{"num_hidden_layers": 8, "hidden_size": 768, "num_attention_heads": 12, "num_key_value_heads": 4, "head_dim": 64, "intermediate_size": 3072, "vocab_size": 8192, "hidden_act": "quick_gelu", "norm": "rmsnorm", "norm_place": "pre", "norm_eps": 1e-06, "positions": "rope", "rope_theta": 10000.0, "rope_fraction": 1.0, "qk_norm": false, "attn_scale": 0.125, "bias": "qkv", "tie_word_embeddings": true, "parallel_block": false, "init": "uniform", "init_std_qkv": 0.0206, "init_std_o": 0.0, "init_std_up": 0.0206, "init_std_down": 0.0, "optimizer": "adamw", "learning_rate": 0.00045, "beta1": 0.9, "beta2": 0.99, "weight_decay": 0.28, "lr_head": 0.00324, "max_grad_norm": 0.5, "warmup_steps": 444, "schedule": "wsd", "decay_fraction": 0.666, "decay_shape": "linear", "final_lr_fraction": 0.0, "batch_tokens": [65536, 131072, 196608], "max_seq_len": 1024, "doc_mask": false, "train_tokens": 903400000, "max_steps": 7190, "dataset": "wikipedia_en"}
Each number is 50 + 10 x the weight over its row's rms, rounded and kept within 0 to 99. Layers, rows and columns count from 0. The size before them is the row's rms in percent of the matrix's.

# o: layer 5 attention output (transposed), 768x768, rms 0.0295, rows 617-625,680-688,744-752, columns 576-767
# v: layer 5 attention value, 256x768, rms 0.0309, rows 233-241, columns 576-767
o680 084:55 52 51 39 38 63 37 52 40 59 52 62 45 47 53 52 46 69 46 24 50 43 45 48 51 55 35 29 52 56 49 57 50 50 57 51 62 64 64 64 49 44 52 40 56 53 44 63 82 49 63 43 43 48 41 46 48 52 61 48 32 55 42 65 47 49 56 49 43 69 54 38 49 60 42 53 47 51 59 41 37 73 64 68 51 42 55 59 42 40 40 57 47 53 50 60 64 48 53 53 54 48 63 38 61 54 64 53 54 54 35 40 33 39 58 53 57 48 63 53 36 51 56 35 52 31 43 55 43 35 52 43 62 39 47 63 48 47 47 42 52 57 53 41 48 50 56 44 41 38 49 55 56 39 57 66 54 51 62 48 49 31 40 50 41 48 57 50 71 53 43 35 43 70 45 46 64 63 51 44 76 38 58 36 52 58 43 46 52 62 59 44
o744 103:58 31 41 53 54 51 61 41 60 49 50 57 57 39 51 55 58 54 40 36 38 45 45 47 41 65 49 41 67 33 57 48 64 61 57 61 35 47 52 41 48 48 36 41 52 61 33 38 48 35 41 56 57 53 55 39 49 57 62 38 65 50 55 47 38 47 48 62 52 43 47 54 53 65 54 54 46 47 51 38 67 36 44 46 33 55 57 57 52 60 81 59 34 48 51 53 57 66 55 58 40 42 48 44 28 47 41 44 58 58 40 40 68 34 43 42 46 62 37 45 51 65 50 55 60 64 54 26 47 55 45 53 33 52 71 50 34 43 51 54 47 50 42 64 50 47 53 62 43 50 45 56 57 46 58 50 53 40 52 49 37 62 49 63 44 48 33 62 48 48 52 65 51 44 60 67 38 51 46 61 50 60 44 53 37 42 35 66 32 51 22 62
v233 083:32 26 41 36 47 30 56 40 68 43 34 34 54 67 44 52 23 44 64 48 38 57 59 56 51 43 38 60 63 56 48 34 45 47 52 54 70 47 36 65 52 54 61 49 18 55 63 60 69 41 57 48 56 36 57 54 54 56 51 52 51 67 53 52 48 54 50 42 46 50 47 46 53 49 66 35 36 63 55 57 43 59 75 63 43 31 66 47 48 51 49 50 62 56 60 49 52 50 66 57 42 62 52 42 44 53 45 46 43 70 56 60 58 56 54 59 48 58 44 60 59 44 49 59 40 44 59 50 58 57 59 35 49 56 65 65 56 47 47 63 34 49 45 58 43 55 41 54 59 48 61 47 65 48 50 72 42 44 49 68 34 52 35 49 48 76 53 33 53 44 45 57 56 54 47 40 48 62 45 42 59 54 49 54 61 73 54 42 67 46 39 59
o617 089:55 38 46 47 30 38 61 42 29 51 55 60 62 31 47 40 45 61 50 61 45 48 47 56 46 42 49 45 52 61 39 60 50 56 65 52 49 46 63 36 50 58 50 69 58 42 60 70 47 38 50 45 37 50 55 33 45 51 54 48 61 65 43 50 46 48 63 57 51 52 46 41 60 34 27 54 40 59 57 55 32 37 52 53 41 53 66 46 53 44 57 51 57 57 53 49 52 63 46 61 72 72 46 53 58 55 56 54 59 56 47 63 49 44 34 59 46 63 47 60 52 50 52 53 51 57 57 53 42 60 50 29 53 36 45 59 64 45 55 46 65 56 58 54 43 38 48 52 56 62 60 51 56 62 62 35 54 48 63 23 35 38 40 51 51 67 40 50 55 50 42 40 51 58 51 50 56 43 45 55 38 48 52 68 60 58 66 45 47 41 44 53
o681 086:53 45 44 43 51 43 56 36 29 42 52 63 65 31 55 56 57 63 55 46 56 58 61 47 36 52 48 52 41 44 45 44 58 45 56 46 49 35 67 36 55 45 58 62 59 59 74 69 53 49 41 66 39 43 66 39 45 54 51 54 61 53 43 59 43 49 65 41 52 51 52 35 59 31 22 54 60 58 60 49 34 19 52 51 41 46 72 64 52 51 68 46 44 50 72 52 59 48 42 56 71 66 49 56 52 50 55 60 68 67 52 57 51 58 51 60 59 59 49 52 53 39 42 49 42 47 42 46 40 59 58 45 45 39 57 58 45 59 54 48 61 52 50 47 46 38 51 65 58 45 62 48 54 48 37 43 54 59 65 29 31 54 47 36 56 59 50 52 48 52 50 48 61 53 54 57 57 34 49 53 28 40 47 52 52 61 53 52 66 49 44 53
o745 094:65 56 67 66 55 65 61 56 58 56 33 26 52 53 46 56 71 55 54 24 64 59 42 38 49 57 45 49 35 51 49 52 55 35 28 57 43 53 67 38 55 40 44 27 74 57 54 50 47 47 39 47 49 44 46 65 42 63 65 35 22 41 47 54 44 55 44 58 43 48 46 58 37 71 57 55 52 48 47 68 48 57 30 50 59 54 42 58 51 53 62 45 38 36 53 39 51 48 34 46 60 54 52 67 40 55 50 48 51 46 39 38 69 50 57 51 60 44 52 47 49 54 52 45 55 58 55 52 36 53 52 46 54 66 34 45 40 48 36 54 29 53 47 49 42 57 52 55 49 56 48 40 58 44 70 38 51 52 30 48 47 59 44 49 47 52 58 61 54 56 57 31 27 44 70 51 34 68 64 39 51 63 51 42 60 44 49 49 40 44 66 44
v234 090:22 41 45 56 61 56 46 45 41 50 38 46 52 47 50 56 44 43 50 52 53 53 56 64 58 38 61 58 46 44 43 34 36 59 46 51 58 45 30 74 44 40 51 48 55 56 58 52 66 74 69 51 55 60 37 71 42 36 53 73 57 39 54 47 40 58 47 43 59 51 47 45 52 51 60 44 46 66 35 53 44 67 47 29 53 58 45 54 47 49 59 33 39 41 44 53 41 32 53 54 42 61 53 46 66 40 58 68 38 35 58 32 62 38 49 50 47 73 71 40 44 56 42 56 51 52 50 48 62 45 49 29 46 63 36 38 68 46 44 50 47 54 49 40 38 49 42 77 57 47 61 38 43 51 35 58 31 39 56 41 33 45 43 70 30 63 61 51 47 47 48 66 65 45 30 54 55 54 45 46 48 49 46 41 47 47 60 52 52 32 38 54
o618 090:31 51 39 57 42 51 48 59 30 39 43 56 42 51 56 55 43 54 49 77 53 52 61 59 56 46 69 55 56 61 62 57 56 41 52 55 46 39 58 70 58 39 45 42 47 49 44 53 37 55 71 57 50 60 61 67 65 42 69 50 52 43 34 52 47 54 45 44 57 53 49 62 33 49 56 58 55 65 57 58 58 46 55 59 63 46 56 47 48 37 53 52 45 46 65 58 38 47 48 46 53 66 47 40 47 57 34 44 53 59 51 54 54 56 39 66 42 54 41 45 63 74 69 57 55 28 65 35 61 49 60 39 70 44 42 45 46 48 41 52 70 50 38 55 58 62 37 53 54 49 20 52 68 48 63 38 31 61 61 53 38 50 47 61 62 63 49 55 53 32 35 58 50 57 64 38 52 57 57 55 46 40 40 53 58 49 48 48 40 50 42 45
o682 093:32 39 45 67 42 50 47 37 23 41 48 39 54 45 78 55 64 39 48 69 45 45 39 59 48 60 51 69 52 49 57 59 50 25 59 54 44 37 49 56 65 54 44 49 61 58 49 51 65 54 57 49 50 58 57 55 61 49 61 40 56 51 49 47 55 44 49 39 57 50 44 64 46 63 49 57 38 66 56 44 59 59 57 73 59 57 37 41 60 27 54 56 44 46 53 52 38 48 47 49 54 48 38 42 29 62 56 48 53 53 46 46 50 57 16 46 45 52 43 34 50 58 65 76 54 47 59 50 54 74 48 49 53 50 52 44 43 51 43 49 74 50 37 53 45 46 48 43 56 49 12 40 60 50 70 56 51 56 80 55 50 39 64 51 38 65 51 46 50 43 51 59 55 47 70 52 51 41 48 50 49 42 45 55 59 43 49 47 48 43 47 51
o746 099:55 59 67 51 55 48 44 53 62 58 50 47 37 44 48 51 43 43 34 48 56 42 46 43 56 55 50 38 56 47 49 47 53 69 48 48 49 49 44 33 50 37 53 47 37 61 39 47 59 61 61 58 59 34 54 47 58 62 32 52 49 46 47 39 46 54 49 56 49 43 61 55 49 41 48 50 50 46 52 44 64 40 41 52 50 61 54 58 40 50 53 48 52 43 35 34 47 63 47 40 46 52 41 55 59 49 38 52 41 55 39 52 41 49 64 39 58 37 51 59 35 43 64 37 43 57 42 65 58 55 52 71 39 63 61 71 58 52 41 48 38 43 48 52 41 48 79 44 53 48 53 49 57 53 50 49 48 49 23 55 59 59 53 44 43 33 39 37 50 52 47 35 40 56 57 52 60 62 67 56 56 47 51 40 52 45 40 55 45 54 60 60
v235 085:38 73 54 56 41 38 58 30 50 52 64 45 64 71 63 40 58 49 43 55 53 48 75 48 60 29 54 50 63 48 56 52 55 57 38 60 45 49 51 50 56 52 47 43 57 37 57 30 43 28 49 48 49 41 50 42 47 56 56 54 53 44 44 50 63 58 50 36 48 55 42 52 49 40 61 47 44 45 57 56 46 51 63 47 61 54 63 63 62 39 41 46 55 61 65 42 71 47 63 66 49 71 41 55 47 49 56 46 41 46 52 39 44 64 49 54 60 53 57 49 54 50 49 41 44 53 32 43 68 55 46 31 30 52 43 41 41 63 53 54 40 75 64 31 52 47 36 63 45 31 50 42 52 43 44 38 40 50 63 52 62 57 31 58 44 58 25 51 61 46 56 49 41 39 51 47 44 57 40 26 57 38 40 30 37 50 47 49 48 54 37 47
o619 088:50 31 57 61 55 51 38 50 70 44 63 46 44 52 48 32 65 28 64 76 56 52 58 59 55 56 65 67 35 49 65 53 46 34 48 49 48 30 51 58 43 61 49 46 60 51 33 62 36 40 58 25 39 59 48 51 54 65 37 56 70 50 50 47 61 51 51 37 48 48 42 61 50 38 47 62 43 55 51 50 54 65 50 52 36 40 47 53 41 32 42 37 60 57 40 41 46 46 44 59 51 35 58 47 27 63 42 61 37 52 50 50 46 53 55 42 63 37 46 50 44 21 51 52 38 64 36 51 53 25 57 53 58 50 60 51 54 62 36 53 44 64 55 39 53 45 53 55 23 58 43 43 49 79 41 44 65 55 66 33 51 49 36 38 55 56 63 55 66 56 46 43 58 40 63 22 40 63 50 69 36 39 37 65 47 60 56 29 38 50 57 46
o683 091:50 39 56 51 59 40 58 33 60 42 60 33 36 54 43 32 66 46 62 44 49 65 55 67 68 49 60 55 39 83 64 54 53 48 46 48 69 20 48 61 48 55 55 44 61 44 65 51 36 51 59 44 40 50 56 55 44 54 40 54 70 63 58 39 51 42 46 66 45 43 49 61 46 04 39 62 43 54 49 45 51 66 38 55 40 48 46 61 53 45 46 43 49 42 32 46 51 50 41 63 63 45 60 29 34 55 44 60 57 39 45 51 51 49 33 49 61 50 48 42 51 36 54 66 32 59 41 53 41 47 41 51 49 44 43 51 49 56 51 52 51 52 54 35 49 49 52 59 42 56 46 43 43 65 33 59 55 61 47 37 48 60 36 42 60 51 47 51 63 60 51 59 45 37 75 56 37 37 52 57 37 47 41 75 49 55 65 42 55 63 60 43
o747 093:56 57 60 42 31 50 59 43 53 63 46 56 47 42 57 50 45 62 61 70 43 66 34 36 51 45 32 45 56 48 37 41 40 54 48 62 28 81 57 27 57 54 42 50 40 62 37 57 45 68 44 47 49 47 65 57 49 57 59 37 32 59 35 51 49 43 60 52 53 56 58 38 55 62 37 48 55 57 47 49 41 50 35 58 41 55 39 53 45 54 62 56 54 48 71 44 51 53 54 34 57 61 53 59 69 46 56 41 52 72 45 63 63 58 52 44 55 48 41 61 51 70 40 45 54 35 58 42 48 54 60 49 56 47 59 62 55 39 61 57 56 36 51 58 44 47 37 49 62 60 50 57 49 40 53 51 45 45 47 56 70 56 56 57 54 50 45 34 42 62 56 51 49 58 40 58 63 47 51 54 60 57 41 45 65 47 57 53 49 48 42 57
v236 089:64 52 44 52 47 32 56 69 55 43 56 66 33 38 59 57 60 49 62 56 61 51 48 43 42 24 40 40 52 53 48 42 54 56 36 51 40 42 47 54 43 48 45 48 63 56 42 48 47 28 66 37 56 36 55 60 25 38 52 50 44 56 41 44 35 46 52 35 35 54 42 45 49 46 58 64 47 38 49 61 54 76 54 60 54 46 42 54 45 38 42 46 39 38 26 54 34 56 45 58 44 55 73 41 50 55 55 41 46 58 59 38 51 47 22 39 43 53 59 42 64 65 36 38 49 33 40 43 63 63 61 50 52 48 54 50 66 37 41 54 45 45 68 46 49 53 31 32 34 52 42 53 53 47 56 55 36 41 52 45 56 49 50 34 45 45 58 55 50 53 33 47 58 56 52 43 47 49 51 31 53 45 41 48 56 54 56 57 64 67 61 35
o620 093:49 46 58 51 49 59 61 69 49 42 56 46 54 48 47 46 23 40 45 57 41 41 43 51 38 45 29 24 36 49 47 61 36 38 51 42 48 59 59 48 67 54 55 46 42 42 60 48 51 52 47 51 48 37 45 46 51 42 49 30 37 52 36 55 60 34 43 54 56 43 50 66 46 57 36 52 70 32 45 62 35 54 39 48 54 38 43 38 55 45 52 50 55 64 44 49 65 64 44 30 48 37 50 53 61 49 42 51 53 48 57 41 38 28 53 47 44 51 52 56 53 55 38 54 48 57 28 46 52 64 40 62 37 47 37 51 49 57 40 42 51 29 65 37 50 54 58 43 50 37 66 52 53 58 56 43 58 51 59 45 42 51 46 44 43 69 59 44 50 56 53 53 53 61 63 61 71 57 54 44 50 52 54 48 31 44 44 33 54 73 49 69
o684 086:39 54 55 42 49 56 53 68 56 40 46 60 52 60 55 29 30 52 55 55 55 42 26 49 42 40 41 37 38 70 41 51 36 42 50 42 43 64 60 40 66 65 34 53 45 43 49 62 50 61 46 43 48 51 47 54 62 43 46 42 34 63 40 45 59 31 51 62 48 37 54 63 62 45 39 58 63 34 52 68 46 56 57 48 47 56 59 44 54 53 57 36 65 45 45 57 62 58 42 24 50 43 41 57 38 54 33 57 49 42 41 51 48 34 61 47 34 56 54 49 56 65 39 58 55 54 43 50 46 44 49 50 40 61 48 71 49 69 39 35 52 44 65 40 39 50 60 45 59 33 57 64 43 65 37 43 49 57 50 31 48 63 34 51 38 60 47 41 45 48 53 51 60 59 65 62 62 59 53 45 65 49 56 46 27 60 56 50 61 51 55 56
o748 099:48 45 50 54 49 51 45 42 73 61 67 52 61 46 59 48 57 59 49 30 50 61 43 46 68 46 58 58 68 49 43 43 61 72 58 44 70 31 49 51 50 44 55 44 40 36 64 42 51 61 35 60 48 45 62 52 52 68 29 70 80 43 53 58 59 68 50 40 49 40 52 33 48 52 66 40 58 47 52 33 47 48 41 43 50 58 63 61 47 52 23 61 49 39 43 33 63 61 63 50 50 57 34 59 46 52 52 51 71 54 45 69 39 46 57 61 36 53 42 38 47 44 60 61 42 51 70 46 51 40 40 62 27 63 47 60 50 46 55 64 50 54 32 46 53 39 49 55 52 58 46 62 52 37 56 58 45 44 46 52 50 41 49 66 49 45 54 55 59 43 54 58 65 38 45 35 51 43 47 54 54 48 55 50 47 56 54 31 58 38 41 52
v237 087:41 52 56 54 56 50 50 33 44 39 48 53 50 43 48 56 66 37 58 54 51 57 44 53 41 41 52 61 42 52 37 51 47 58 56 54 56 52 66 33 65 56 52 50 42 65 47 55 42 32 28 49 45 51 44 52 47 53 82 49 42 52 38 66 50 47 43 40 35 38 54 47 30 47 65 59 26 50 43 56 48 45 29 59 43 50 55 58 50 53 42 32 72 50 58 49 38 45 58 58 51 52 34 62 46 49 43 62 52 46 50 26 57 63 38 50 52 38 44 34 50 43 43 60 61 41 64 33 43 53 50 41 63 44 46 41 46 46 71 23 28 56 53 47 55 54 54 42 52 44 28 42 39 68 67 54 49 42 35 59 52 47 62 46 61 39 37 47 48 48 51 58 73 63 58 46 54 54 55 59 56 52 33 57 45 30 55 49 49 48 47 56
o621 085:60 74 40 61 46 38 53 50 60 45 56 59 61 43 42 59 35 54 40 42 53 56 58 42 54 42 56 47 49 59 43 55 55 46 50 36 50 50 43 24 33 52 31 44 39 49 43 56 42 63 60 62 67 57 58 47 58 50 52 45 37 40 51 41 62 74 51 47 42 52 37 58 40 48 52 41 57 46 46 44 40 39 44 52 42 52 54 28 56 47 51 42 54 31 52 50 54 64 55 45 53 54 44 48 68 44 44 42 64 49 41 53 59 43 28 53 66 55 39 48 64 64 56 20 56 33 52 49 49 54 36 47 64 41 53 42 44 60 44 36 43 59 40 51 41 49 43 48 60 44 56 41 42 45 69 53 52 45 51 54 46 50 71 42 53 42 41 58 50 57 59 56 46 53 59 43 57 60 52 45 53 42 46 49 54 37 59 54 21 57 48 57
o685 088:47 52 44 53 58 35 53 42 59 42 64 69 66 48 45 53 50 49 41 59 67 67 59 56 54 40 53 57 35 59 60 54 57 27 52 53 58 37 35 36 35 53 33 45 63 44 45 60 38 52 54 43 52 61 43 47 65 54 50 49 55 47 48 57 48 54 51 44 43 38 46 60 41 46 41 39 62 42 56 56 48 34 37 54 40 64 53 38 46 51 61 48 57 51 63 64 56 42 41 47 57 55 40 57 52 37 54 48 47 33 41 64 53 47 39 52 57 45 47 43 51 44 60 19 53 44 51 47 56 56 32 49 60 55 53 48 44 52 43 36 55 56 43 53 36 53 47 51 62 46 55 41 53 39 50 38 40 42 47 38 51 55 57 28 49 44 50 52 35 51 63 68 59 43 54 38 54 63 45 56 53 37 41 50 50 38 53 61 41 50 41 52
o749 091:69 36 55 57 64 45 52 47 46 57 44 42 52 44 71 61 50 43 66 37 63 41 49 51 67 72 53 36 56 51 53 45 33 60 47 40 64 39 40 50 44 35 69 45 50 65 58 74 52 56 53 39 44 51 66 46 47 43 53 50 56 43 51 53 45 37 63 50 51 35 35 51 53 40 65 61 54 39 50 63 40 73 67 67 49 52 42 53 55 45 37 50 46 74 39 47 52 52 34 38 45 50 56 51 53 65 49 50 35 44 53 62 48 38 52 53 48 54 54 65 45 57 41 75 44 64 47 51 38 53 48 51 32 51 55 52 54 37 42 51 59 38 45 33 61 46 55 65 44 63 44 56 43 45 42 65 43 43 41 38 57 54 39 53 43 72 79 53 44 39 55 47 43 49 36 60 33 56 57 54 29 56 64 43 77 51 20 37 60 35 42 40
v238 089:46 66 51 63 50 67 70 50 61 67 37 47 47 45 44 39 55 32 57 49 46 59 49 57 54 64 59 51 55 48 37 48 39 52 45 45 37 55 47 56 55 50 61 33 35 64 40 45 47 52 46 57 61 44 40 58 49 64 70 38 42 46 40 38 41 38 47 66 49 47 48 41 51 48 49 57 66 53 48 58 49 54 59 56 54 30 45 48 44 54 55 52 56 45 45 56 34 41 42 41 64 49 56 46 45 42 41 74 57 58 45 26 66 57 42 29 64 43 51 53 46 41 56 57 55 40 48 41 50 51 53 34 56 37 41 54 34 55 49 45 65 68 67 50 62 55 34 53 23 49 34 50 49 50 38 39 60 46 52 49 50 37 54 66 48 47 35 46 40 67 46 43 59 63 38 47 59 45 73 48 59 39 42 54 46 63 41 62 51 59 63 37
o622 095:68 61 53 57 55 69 54 64 73 46 55 33 43 56 53 48 47 60 35 45 44 47 58 63 49 37 52 60 41 60 65 28 48 64 65 52 34 46 54 42 54 41 34 44 54 63 31 52 38 45 54 35 50 41 46 72 64 52 58 47 64 47 50 43 45 58 49 34 66 60 34 45 54 40 50 40 36 50 39 40 49 63 45 60 34 59 45 47 44 61 72 62 50 44 37 43 43 40 51 62 57 65 39 55 48 53 41 35 51 44 64 63 46 56 66 58 26 41 39 51 32 42 64 39 44 52 65 47 47 49 59 44 54 63 35 52 30 61 49 38 40 54 35 36 50 52 67 35 43 62 29 35 60 51 43 65 56 45 50 39 48 63 63 31 49 56 63 59 37 33 50 61 60 61 51 64 48 50 34 35 45 42 46 50 49 40 57 47 56 57 57 54
o686 089:58 61 55 58 55 63 63 54 53 41 54 39 38 61 50 48 48 53 35 54 43 38 52 69 50 36 48 51 40 65 54 28 36 63 63 60 46 40 43 50 53 52 27 43 41 47 35 40 38 45 59 45 47 40 55 68 59 58 48 45 59 52 58 42 46 49 43 52 58 56 30 59 34 35 53 52 30 52 42 55 49 59 46 42 29 65 69 53 57 51 87 52 47 49 45 44 49 45 33 49 52 44 43 57 43 50 46 26 36 40 73 53 54 59 48 60 46 50 41 46 43 76 66 42 29 63 54 42 63 52 55 39 55 62 42 47 38 64 48 40 42 58 51 26 37 48 64 45 48 57 44 53 59 43 52 69 44 42 39 41 50 41 55 39 53 40 56 55 43 38 50 52 63 50 56 59 41 49 48 41 55 41 55 49 50 62 49 49 41 54 63 62
o750 096:52 44 31 47 55 46 42 34 38 39 51 61 52 57 47 42 56 55 47 04 49 52 55 40 53 54 60 55 43 56 44 60 46 28 44 42 57 58 56 53 32 41 61 36 42 56 66 53 40 39 51 34 49 69 54 45 41 35 36 43 47 60 52 65 60 48 46 62 51 44 61 38 51 44 46 45 62 51 55 52 57 59 42 39 68 47 49 59 60 78 34 54 55 53 65 57 49 52 59 41 53 46 54 61 67 70 66 44 64 32 44 51 45 54 47 57 42 60 60 59 53 59 45 51 49 39 37 43 30 66 50 54 46 51 58 54 66 43 70 65 60 38 49 58 58 50 51 61 60 62 55 52 53 67 45 41 33 44 41 57 55 67 44 46 44 57 56 61 54 42 61 47 37 55 59 49 43 51 54 47 43 39 60 60 41 56 46 48 65 60 47 40
v239 085:57 68 55 55 52 33 46 40 35 58 29 62 49 60 53 37 39 46 48 54 37 32 51 60 49 59 42 58 52 51 39 31 71 48 41 44 60 47 51 61 52 55 62 53 45 49 36 52 30 47 60 64 51 64 70 58 34 61 39 55 59 40 40 50 57 37 41 45 52 46 70 65 34 62 49 23 56 35 46 59 45 41 58 46 39 27 64 49 58 49 61 33 47 67 49 36 56 72 68 19 53 43 58 52 58 32 44 56 37 48 40 32 50 51 54 63 48 43 38 53 49 52 59 57 41 56 51 55 58 48 63 50 70 37 38 45 49 40 56 56 49 57 45 60 57 48 38 69 52 38 34 50 42 37 45 42 53 39 44 59 69 51 40 43 38 38 64 54 56 31 43 39 51 51 81 46 26 62 42 56 24 48 34 56 62 48 45 41 48 38 55 61
o623 087:62 56 69 56 65 50 42 52 57 35 56 43 58 55 48 83 49 44 51 73 47 52 54 56 51 63 54 45 29 69 45 52 44 48 65 51 61 45 46 71 52 48 49 47 38 57 47 53 42 44 51 42 64 55 51 61 45 52 64 57 55 50 49 47 61 45 45 55 50 38 43 53 59 67 61 35 55 45 59 68 52 43 53 81 23 40 40 52 71 60 66 26 27 48 33 52 47 52 49 50 50 55 59 47 38 38 52 48 53 54 55 58 30 46 56 45 64 55 56 55 52 57 38 40 57 47 56 58 49 57 54 46 52 54 51 51 54 46 47 50 39 54 46 49 65 28 46 43 45 42 49 64 45 39 70 46 53 47 64 52 47 52 54 55 34 37 68 42 43 67 49 53 47 44 70 60 49 42 51 45 56 55 47 45 48 55 61 55 55 55 33 51
o687 086:57 48 47 63 57 48 46 52 47 38 36 37 52 46 45 61 47 59 49 67 49 62 75 50 53 58 55 53 37 69 35 73 45 43 53 49 55 46 55 73 57 54 30 53 50 57 55 44 45 46 41 57 63 41 56 54 57 35 43 50 48 50 46 47 52 56 38 53 51 46 51 47 59 70 70 40 66 66 50 41 54 43 39 79 35 40 54 52 59 51 52 36 39 60 34 47 46 35 42 49 46 47 46 60 52 43 52 56 60 55 45 64 36 64 38 35 62 52 43 55 68 66 54 58 48 65 58 41 44 56 54 48 58 43 39 43 53 43 55 54 39 50 44 53 60 37 49 36 48 42 37 64 57 53 45 57 65 41 52 50 77 55 53 53 52 47 59 58 45 55 52 60 47 48 51 60 38 46 51 53 52 80 43 33 48 54 59 48 42 44 35 24
o751 093:52 41 45 46 47 65 64 48 57 52 70 37 44 54 43 47 62 46 55 36 61 61 52 60 70 40 46 48 53 54 64 54 67 60 43 50 58 39 50 35 45 51 45 43 58 37 55 48 47 51 54 56 35 56 42 33 47 56 44 64 51 38 48 59 41 51 48 23 50 34 51 36 49 35 49 60 51 47 50 53 49 54 56 58 60 66 46 40 36 46 38 61 55 59 51 64 67 48 46 57 48 63 57 42 49 55 42 44 55 52 49 59 59 39 47 50 43 62 53 36 49 48 54 46 47 55 46 40 35 49 54 45 38 64 63 56 46 54 54 36 60 52 48 38 51 40 36 62 50 38 65 55 68 54 39 52 50 60 41 60 44 55 42 59 58 50 48 50 36 48 48 50 52 53 44 30 59 53 56 31 66 44 57 59 29 43 59 54 60 59 47 57
v240 090:53 60 49 64 71 43 52 51 54 43 35 58 60 53 45 42 45 61 52 45 45 52 58 43 70 62 51 49 60 52 38 52 36 63 39 63 56 45 40 69 52 52 37 53 50 42 56 45 44 51 56 58 53 61 51 43 45 42 50 61 50 31 54 70 39 64 41 47 62 42 38 49 52 35 46 41 54 40 44 37 56 53 34 44 28 42 42 44 48 52 29 62 36 54 51 27 54 31 64 62 51 58 64 58 57 62 41 67 48 55 57 85 72 49 43 49 43 75 51 43 58 59 50 55 57 71 59 61 39 41 41 41 62 54 58 38 50 57 44 41 46 43 49 47 41 59 39 46 56 46 47 47 58 41 42 42 35 42 59 52 28 48 55 56 48 45 53 34 64 75 50 43 70 32 52 45 49 62 62 49 49 44 52 38 36 65 52 40 46 50 43 44
o624 091:47 33 37 64 55 42 40 46 47 43 46 55 54 54 37 39 55 62 41 88 51 29 39 55 36 67 48 51 45 50 57 52 50 44 60 56 39 57 58 61 71 49 76 53 54 49 49 49 40 65 51 41 56 50 54 36 46 58 39 54 56 48 43 48 51 46 65 44 46 48 81 55 33 46 52 47 53 58 47 29 77 59 55 37 35 45 52 45 45 44 09 53 52 60 45 51 54 32 37 43 56 47 40 46 36 42 46 69 54 51 29 42 46 41 54 46 37 56 37 58 50 36 47 46 42 52 58 49 49 60 52 50 38 46 52 61 54 50 55 33 41 51 39 37 43 46 51 46 43 57 35 43 64 55 63 49 42 50 73 63 58 56 67 42 49 45 32 46 50 44 32 32 45 43 46 74 48 62 68 64 32 50 49 39 28 56 49 55 67 66 56 54
o688 089:44 39 36 57 52 52 44 47 35 47 40 52 71 63 40 55 36 58 48 92 50 47 49 46 51 56 50 65 45 52 62 59 40 41 72 59 41 64 62 58 50 44 59 41 54 54 47 40 43 55 46 44 63 65 45 48 57 40 50 71 46 51 46 49 55 50 60 48 48 48 57 48 43 48 40 47 48 48 45 32 58 49 72 55 39 50 46 39 45 42 25 48 64 58 37 43 51 40 41 43 60 61 55 57 32 62 51 71 51 51 44 47 42 48 45 42 35 58 39 57 64 33 39 41 34 48 63 42 51 60 47 58 54 43 60 51 48 46 48 31 50 49 53 52 29 50 53 41 44 43 39 47 56 40 66 66 36 45 64 48 68 47 51 63 42 49 44 47 45 53 36 43 56 50 51 56 47 53 72 50 42 45 54 39 40 52 53 54 72 52 58 27
o752 097:44 58 55 36 37 70 70 52 61 64 55 34 31 50 61 58 44 59 58 31 35 66 51 54 63 33 58 46 47 70 55 62 57 48 54 26 59 52 52 26 48 58 51 58 61 68 35 48 47 51 42 65 39 52 43 62 52 39 75 22 43 45 47 53 41 50 44 44 59 56 40 65 68 64 62 60 42 49 50 49 53 55 50 61 57 48 55 47 39 36 64 57 34 55 51 42 54 52 56 45 46 52 30 43 51 35 54 25 39 38 53 42 44 40 55 50 50 40 51 48 37 52 40 60 39 32 40 71 42 44 57 39 41 52 36 46 58 34 51 63 47 54 57 50 75 48 52 55 65 47 37 45 47 47 41 60 63 54 28 34 59 53 53 43 59 63 56 57 56 60 53 50 39 41 47 47 38 46 31 41 73 51 53 62 60 47 43 64 46 35 35 51
v241 088:42 61 65 31 49 44 57 66 50 55 50 47 47 61 63 47 61 30 69 48 58 48 46 46 60 58 32 50 49 52 65 52 64 56 54 60 47 37 54 53 60 54 41 49 54 37 47 44 58 55 47 44 45 34 32 33 52 45 33 56 57 62 75 57 53 58 52 57 52 46 41 51 58 47 44 35 66 52 44 58 46 34 54 48 32 48 44 39 51 54 64 33 49 51 54 41 66 43 62 29 51 39 39 52 55 53 54 61 45 48 61 34 41 63 40 64 44 48 49 65 53 49 52 51 62 56 62 39 71 55 56 53 56 55 20 67 36 50 54 37 42 32 60 54 54 58 47 30 42 54 37 46 43 61 46 47 49 34 31 58 35 48 69 56 68 53 60 36 50 49 52 44 41 37 53 54 61 52 67 55 49 34 39 31 55 47 41 38 53 41 55 34
o625 088:55 53 47 60 64 57 50 46 60 52 63 56 43 49 39 50 63 39 55 37 70 41 47 58 43 76 55 48 58 57 61 42 52 42 54 53 64 70 58 58 50 37 42 42 50 64 41 37 35 52 48 48 54 59 40 61 43 58 50 56 53 74 67 38 60 54 53 52 55 66 47 55 38 60 60 48 52 47 54 39 63 57 64 49 52 43 60 33 53 47 55 34 66 55 54 63 38 68 53 50 58 58 51 57 43 57 56 53 59 41 65 71 40 51 53 46 61 61 37 43 52 53 60 54 48 26 67 43 44 61 36 43 55 62 59 60 39 45 57 49 46 43 52 41 54 49 43 63 41 65 49 40 53 51 57 49 28 54 33 38 44 40 62 53 43 36 49 56 37 48 46 47 64 50 66 26 51 58 38 37 51 43 60 50 79 67 54 49 41 55 74 53